{"n_layer": 10, "d_model": 160, "n_head": 5, "n_kv_head": 1, "head_dim": 32, "d_mlp": 448, "vocab_size": 3536, "activation": "swiglu", "norm": "rmsnorm", "norm_place": "pre", "norm_eps": 1e-06, "positions": "rope", "rope_base": 10000.0, "rope_fraction": 1.0, "qk_norm": false, "attn_scale": 0.177, "bias": "none", "tie_embeddings": false, "parallel_block": true, "init": "normal", "init_std_qkv": 0.0822, "init_std_o": 0.0822, "init_std_up": 0.0822, "init_std_down": 0.0, "optimizer": "adamw", "lr": 0.00224, "beta1": 0.9, "beta2": 0.99, "weight_decay": 0.11, "lr_head": 0.0085, "grad_clip": 0.5, "warmup_steps": 202, "schedule": "wsd", "decay_fraction": 0.616, "decay_shape": "sqrt", "final_lr_fraction": 0.05, "batch_tokens": 16384, "seq_len": 384, "doc_mask": true, "train_tokens": 127600000, "steps": 7789, "dataset": "wikipedia_en"}
Each number is 128 + 32 x the weight over the matrix's rms, rounded and kept within 0 to 255. Layers, rows and columns count from 0.

# layer 6 attention query, 160x160, rms 0.0855, rows 0-3,32-35,64-66,96-98,128-130, columns 0-159
[[121 128 134 111 171 149 113 133 123  49  82 126  95 126  51 115 124 104 100 106 107 101  99  70  98  96  90 101 148 135 166  74 120 161 111 117 117 167 120 117 204 114 128 174 109 170  83  91  78 188 143  66 182 147 106 114 146 118 107 140 140 170 113 155 151 102 139 131 140 175 140 171 121 148 121 176 137 160 138 104 154 109 185 130 157 149 112 109 105 127 155 162  80 104 104  95 150 148 160 123 152  98 133  79 117 129 130 171 140 131 195 183 227 133 156 109 137  74 166 186 143 154  81 140  82 124 120 100 158  79 119 155 108 136 124 127  81 180 121 138 124 161 181  95  70  71  85  90 135 123 120  89  83  92 136 110 182 125 138 112]
 [158  77 134 159  60 105 144 144 152  84 129 127  58 161 149 144 143 148 177 135 134 119 146 111 129 178 126 138 186 127 106 138  67  78 113 100 116 138 104 142 136 154 115 117 187  78 118  89 153 137 123 120  97  76 119 126 164 118 109 114 144 115 139 130 152 149  98 133 171 155  83  99 145 139 138 116 109 126 115 106 129  33 140 101  92 115 114 121 162 140 115 136  80 139 132 107 110 124 138  71 106 127 122 110 113 142 132  91  99  59 163 119 132 137 113 127 133 185 107 120 160 146 121  69 132 186 165 140 149 107 170 130 146 142  89 155 122  96  86 133 139 129 146 149 103 117  99 171  84  97 119 123 159 115 149 105 133 109 129  88]
 [115 136 111 153 115 136 109 108 144  68  48 141 120 115 107 106 160  79 106 107 103 157 116 112  91  89 107 126 141  88 129 137 112 134 112  86  96 196 132 175 191  76 124 139 177 108  83 144 110 148 125 131 142 150 199 135 109 143 141 111 128 124 216 115 126 137 112 138 153 162 133 184 149 128 134 151 172 135 116 107 138 132 137 152 164 130 116 152  76 139 112 203  89 132 122  97 113 138 105 128 118 105 158 140  99 138 129 141 150 100 180 138 151 184 171 132  96 131 154 116 118 177 106 134  95 164 115 121 145 105 137 143 155  97 127 120  98 101 129  86 125 182 150  62 133 119 134 147 108 116 101  61 112  82 120  81 141 117 100 124]
 [128 119 137 141  88 105 127 153  93 182 165 152 105 118 190 154  81 133 137 175 144 135 150 132 176 148 118 128 144 137 120 146 143  82 128 134 143 117 139 152  51 133 159 123  95 121 158 118 148 111  96 131 132 105 109 165 133 111 133 161 118 163 118 148 141 128 150 106 122 137  98  44  62 142 113  71 120 128 135 111  95  65 130  62  95 104 113 140 138 107 156 108 151 142 147 120 115 145  90  72 125 169 125 178 123 163 108  90 134 114 120 104  89 105 136 153 145 164 120 115 155 127 145  80 172 170 160 158 116 121 117 126 176 122 130  85 161 142 122 153 140  85 121 138 191 145  66 114  78 125 124 143 174 130 180 140 151 110 170 137]
 [155 133 155 134 159  89 127  99  99 157 138  96 113 127 160 115 106 153 153 112  63 157 129 116 140  92 129 166 117 138 122 138 116 112 145 108 132 142 106 158 149 124 134 124 148 121 119 157 128 136 123 116 124 131 154 117 145 108 120 138 136 106 120 115 112 117 108 132 106 106 138  91 116 115 149 118 141 114 133 132 129  85 136 109 112 106 179 127 115 122  89 125 101 177 104 171 141 134 117 126 162 105  94 103 122 122 141 135 142 163 118  99  91  95 132 131 138 182 128 114 141 101 122 180 105 114 115 147 104  91  82 137 135 169  98 125 192 121 117 144 134 102 152 103 148 167 137 104 179 115 107 184 139 113 106 124 152 135 118 110]
 [137 142 154 141 148 138 146 136 138 134 146 124 158 127 129 171 123 130 172 150 131 105 116 117 136 122 111 144 120 109 142 138 142 105 138 131 132 114 130 108 146 117 131 124 117 121 135 147 105 115 119 122 151 140 119 140 163 122  96 135 139 140 143 122 166 133 159  84 128 100 123  80 123 105 116 134 135 108 134 136 137 131 123 111 115 107 137  81 115 178 127 128 101 144 126 135 145  95 108 121 137 126 130 148 101 123 114 147 140 140 127 122 111 113 134 136 117 108 109 116 118 103  97 142 164 116 127  91 137  91 138 133 144 117  91 121 138  99 127 140 152 143 129 113 118 137 116 106 130  97 130 109 125 106 132 144 115 109 140 125]
 [133 129 141 122 155 116 127 142 108 129 135 127 156 114 124 143 104 145 156 135  72 156 140 123 159 127 135 123 111 136 127 119 100 139 138 123 122 132 103 186 149 122 134 117 166 105 131 165 130 118 147 125 104 132 144 130 142 129 116 127 132 118 129 110 108 101 116 134 126 163 144 127 114 110 146 130 113 134 146 130  93 101 169 115 107 111 154 135 112 125  90 133 100 146 128 163 142 128 119 110 174 104 116 151  95 110 118 130 144 147 129  99 126 136 141 139 113 143 127 107 141 123 128 170 138 107 111 149 144  87  99 132 155 156  90 102 173 149 125 120  89 124 155  96 137 144 147  92 126  94  99 158 158 122 118 146 130 131 127 132]
 [114 133 126 133 119 167 180 126 135 124  83 124 137 135 122 119 101 125 144 139 140 113  99 131 115 148  96 143 137 106 136 130 113 101 148 151  99 111 142  84 125 123 128 112 100 107 166 148 120 124 165 139 139 107  93 130 122 132  94 110 113 196 119 113 137 120 142 108 164 133  98 127 126 163 114 141 100 123 119 142 136 117 105 120 149 123 132 131 107 143 134 136 117 129 140  92 126 114 118 103 134 136 127 147 103 159 140 137 125 108 131 143 136  86  95 108 129  85 111 108 131 124 115  75 120 109 155  66 141 151 166 113 144 107 108 143  84 127 145 129 127  98 138 153 128 138  91 122 106 131 134  71 157 107 145 144 136 147 147  99]
 [160 153 122 126 143 114 142  95 164 138  79 166 131 148 128  62 122 140 107  92  99 128 115 132 114  57 132 171 100  93 154  70 131 111 124 122 102  94 127 100 123 102 121 116 142 147  73 106  97 143  60 145 160 155 157 121 162 151 144 102 144 125 142  91 167 122 107 102 114 160 166 129 115  90 146 147 121 130 128 102 133 151 150 132 118 159  67 174 104 110 106 111 100  89 159  91 104 102 113 102 167 141 107 148 123 115 133 156 140  66 143 193 146 145 157 102 102 144 162 155 153 131  90 123 104 133  85 136 135 115 147 110 107 136 113 136 183 136  75 127 172 133 129 137 114 119 129 178 165 165 124 122 163  95 146 101 153 118 123 100]
 [ 92 103 119 117 112 162 128 112 129  85 135 140 113 122 105 169 101 133 136 145 147 154 121  52 121 170 121 152 172 118 113 107  89 101 134 132 129  95 124 141 138 123 130  95 107  85 107 149 115 114 121 165 152  73 140 121 132 144  88 144 113 163 135  80 118 128 151 100 145 148 103  96 126 138 115 125 101 164 141 121 139 131 172  96 123  90 154 144  92  95 110 118 107 174 147 128 153 182 123  90 156 140 140  89  71 130 121  89 114 115 143 122 115  96 138 134 108 148 145 118 127  68 125  76 147 114 118 107 134 144 133 153  96 107 142 164 116 132 145 147 141 123 129 158 143 113 134 115 129 156 140 107 133 100 128 122  82 141 136 111]
 [110 153 151 127 146 117 156 110 156  81  86 155 116 135 118 124 118 138 161 111 104 161 146 118 143 128 115 184 131 124 139 115 116 141 150 133 117 115 126 145 147 125 126  95 107  76 129 138  99 144  74 152 133 112 155 103 116 148 148 132 141 143 163 102 122 124 161 110 105 140 164 114 129 107 118 135  87 167 135 102 114 125 182 116 109 119  92 195 115 108 123  87  74 124 154  94 139 142 123 134 161 144 128 115 103 148 118 127 119  99 167 153 138 157 157 153 113 156 147 160 129 120  83 119 104 129 105 134 134  90 140 133  99 152 120 113 146 157 122 136 124 135 134 113 173 125 159 153 174 137 159 107 102 110 137 114 182 111 138 122]
 [164  85 124 144 146 115  96 126 144 102 173 110  83 106 178  87  88  92 164 129 139  72 177 129 134 166 117 127 160 163 131 127 132 173 120 122  95  77 103 151 124 122 111 106 129 159 120 132 171 124 115 151 126 132 166 200 127 126 114 118 151  64  92 134 108 106 123  76  91  37 162 117 121 221 135 204 181  88 130 100  86 109 130 145 126  95 105 108 149 133 107 129 135 125 126 110 127 111  80 125 117 150 135 125 122  96 136 116  73  32 188  94  61 171 139 165 134 140 151 202 117 138 144 159  83 122 130 142 127 100  86 169 120 152  60 118 187 112  76 154 148 134 195 116 125  90 156 129 109 139 162 128 164 126 123 169 142 168 137 146]
 [127 164 171 134 113 138 110 154  96  94 113  78 174 160 168 126 100 159 179 113 112 121 146 130 131 159  97 142 161 112 138 139 135 146 135 157 119 116 140 120 140 100 115 122 134 151 128 155 133 117 110 161  64 102 178 130  81  93 123 110 145 135 130 142 128 129 159 127 142 109 108  46 122 132 117 115 124 170 151 110 146  68 124 151 170  81 174 142 133 171 140  78 117 143 122 142 159  70 120 121 155 149 157 150 161 175 151 125 113  82 164  52 116 131 130 153  73  70 135 138 106 126 118 124 111 156 126 114  81 138 136 135 130 131 111  80 155 172 137 124 138 147 186  83 142 113 104 132 117 135 131 167 139 112 130 142 173 104 136 112]
 [118 132 112 115 125 126 154 137 141  90 106 104 112 151 185 131 128 110 131 132 132 114 152 104  72 163  57 153 146 121 141 156 124 179 153 134 114 131 121 170 138 106 129  99 136 151 134 125 156 101 143 135  76  85 107 135 120  82 104 101 159 139  81 112  96 112 168  98  99 136 130 119 137 149 183 159 163 140 152 109  97 104 143 130 124 102 111 115 101 131 165  95 130  90 103 140 146  99 121 150 145 119 112 112 143 118 139 165 118  80 183 102  68 143 154 179 102  79 178 140 127 113 166 114 102 106 124 153 127 132 106 150 145 139 101 104 169 111  76 154 139 155 182 109  99 123 108 106 117 128 116 117 118 131  97 153 130 126 200 111]
 [142 145 129 108 159  96 105 111 151 140 184 120  88  96 141 128  89 174  83 104 102 140 175 111 135  99 149 129 120 136 142 131 160 124 130 100 137 162 111 122 184 113 106 104 136 135 108 160 147  80 147 182 147 154 162  81  92 109 133 122 169  70  85 122 129 110 115 131 101 104 159 132  78 124 165 156 217 111 159 107  58 102 177 146 107 105  61  83  58 155  80 114 132 132  90 154 143 116 152  79 132 105  64 104  97 107 116  98 135 128 178 155  84 154 141 128 123 169  92 122 167 116 128 142 120 123 114 124 104 103  67 190 121 141 107 127 131 153  93 160  87 185 174 132 176 130 103 185 169 165 135 172 174 115  95 135 151 131  66 111]
 [178 145 126 122 134 138 141 115  91 130 129 107 180 153 109 124 173 113 145 117 108 187 151 134 142 168 135 142 146 111 141 124 156 110 114 117 112 113  97 113 143 133  96  89 142 125 112 130 143  95 149 108 143 124 162 134 109 146  65 122 118 155 147 109 134 160 150 117 156 132 178 131 122  99 144 159 167 102  88  88 142 142 131 164 147  93 156 169 142 133  94 146 169 179 146 165 133 130  89 120 124 120 146 118 110 122 130 129  90 151 155 140 132 147 121 109  95 181  78 115 112  99 129 123  91 162 108 120 111 108  65 113  88 150 127 167 153 125 101  86 174 108 100 108 126 132 156 156 154  80  66 136 129  77 126 128 105 129 144 131]
 [152 178 186 148 153 103 149 145 111 127 169 132 143 120 103 121 164 143 146 115  87 150 122  97 130 150 128 171 109 122 122 103 111 101 131  74 103 119 108 154 143 118 120  66 182 123 120 118  97  91 152 149 138 141 163  96  67 150 103 121 119 103 120 116 116 118 122 123 158 149 186 125 166 106 140 175 168 150 115 108 123  95 194 167 145 107 147 182  98 150  68 114 117 175 134 155 134 118 100 118 119 101 100 101 122 109 135 139 102 144 165 128 133 158 119 142  96 176  97  84 103 119 129 185  85 187 112 156 123 111  40 123  75 136 170 117 176 194 102  87 151 171 104  74 142 148 139 113 194  98  96 142 105  82 137  79 142 133  87 121]]
# layer 6 attention key, 32x160, rms 0.0883, rows 0-2, columns 0-159
[[113 160 149 112 160 144 111 131 150 166 103 103 154 146 120 159 120 143 105 125 144 106 132 131 140 127 164 112 157 137 112 157 114 143 132 150 137 156 128 156  82 109 137  85 141 122 109 153 132  90 126 134 100 131 142 143 131 180 155 152 144 118 162 105 123  96 131 111 112 130 112 114 140 140 134 159 139 137 112 143 159 137 125 118 115 142 139 125 170 151  98 154  90 130 113 160 122 143 143 180 123 130 116 103 128 122 152 121 142 128  86 110 113 116 120 132 129 110 140 118 149 112 141 160 112 130 127 107 127 150 169  90 128 125 149 151 127 136 169 135 130 157 162 120 163  89  83 108 130 151 132 137  93 151 135 116 117 131 124  79]
 [102 145 107 116 137 135 138 145 173 142 127  97 114 114 109 112 112 114 124 127 154  97 118  89 152  99 126 151 114  87 146 130 132 140 129 131 142 132 127 177 162 118 157 153 155 152 118 188 132  97 148 133 141 149  99 139  95 131 174 155 150 120  92  88 116 118 117 167 105 139 142 108 119 132 130 132 134  94 136 137 129 140 106 148 102 162 108  90 168 151 134 129 117 132 130 119 140 156 147 123 163 120 103 129 113 160 122 134 148 150 143 121 140 136 133 169 148 138 156 150 107  89 111 130 146 118 137 124 142 138  99 150 171 103 101 115  78 162 130 137 156 153 174 139 101 137  78  86 147 144 154 137 119 157 128 127 126 114  97 115]
 [ 98 128 120 138 142 115 156 145 168 149 120 137 119 113 122 113 128 119 102 125 159 120 122 129 137 116 159 150  94  96 115 120 131 126 137 160 147 116 118 156 168 169 143 143 129 151 116 172 170 138 145 124 116 161  98 137  94 121 139 149 166 109  97 125 153  99 134 157 111 146 134 114 119 131  91 113 134 118 150 127  84 133  89 122 103 121 128  76 174 143 168 124 117 116 108 129 139 121 134 124 122 123 130 131  85 149 123 141 122 154 142 172 124 128 136 157 141 117 159 121 147 135  94 142 119 123 158 107 151 143 108 119 173 113 155 149  82 113 114 117 111 161 159 155 118 111 104  91 128 152 165 141 116 145 105 141 158 148 102 104]]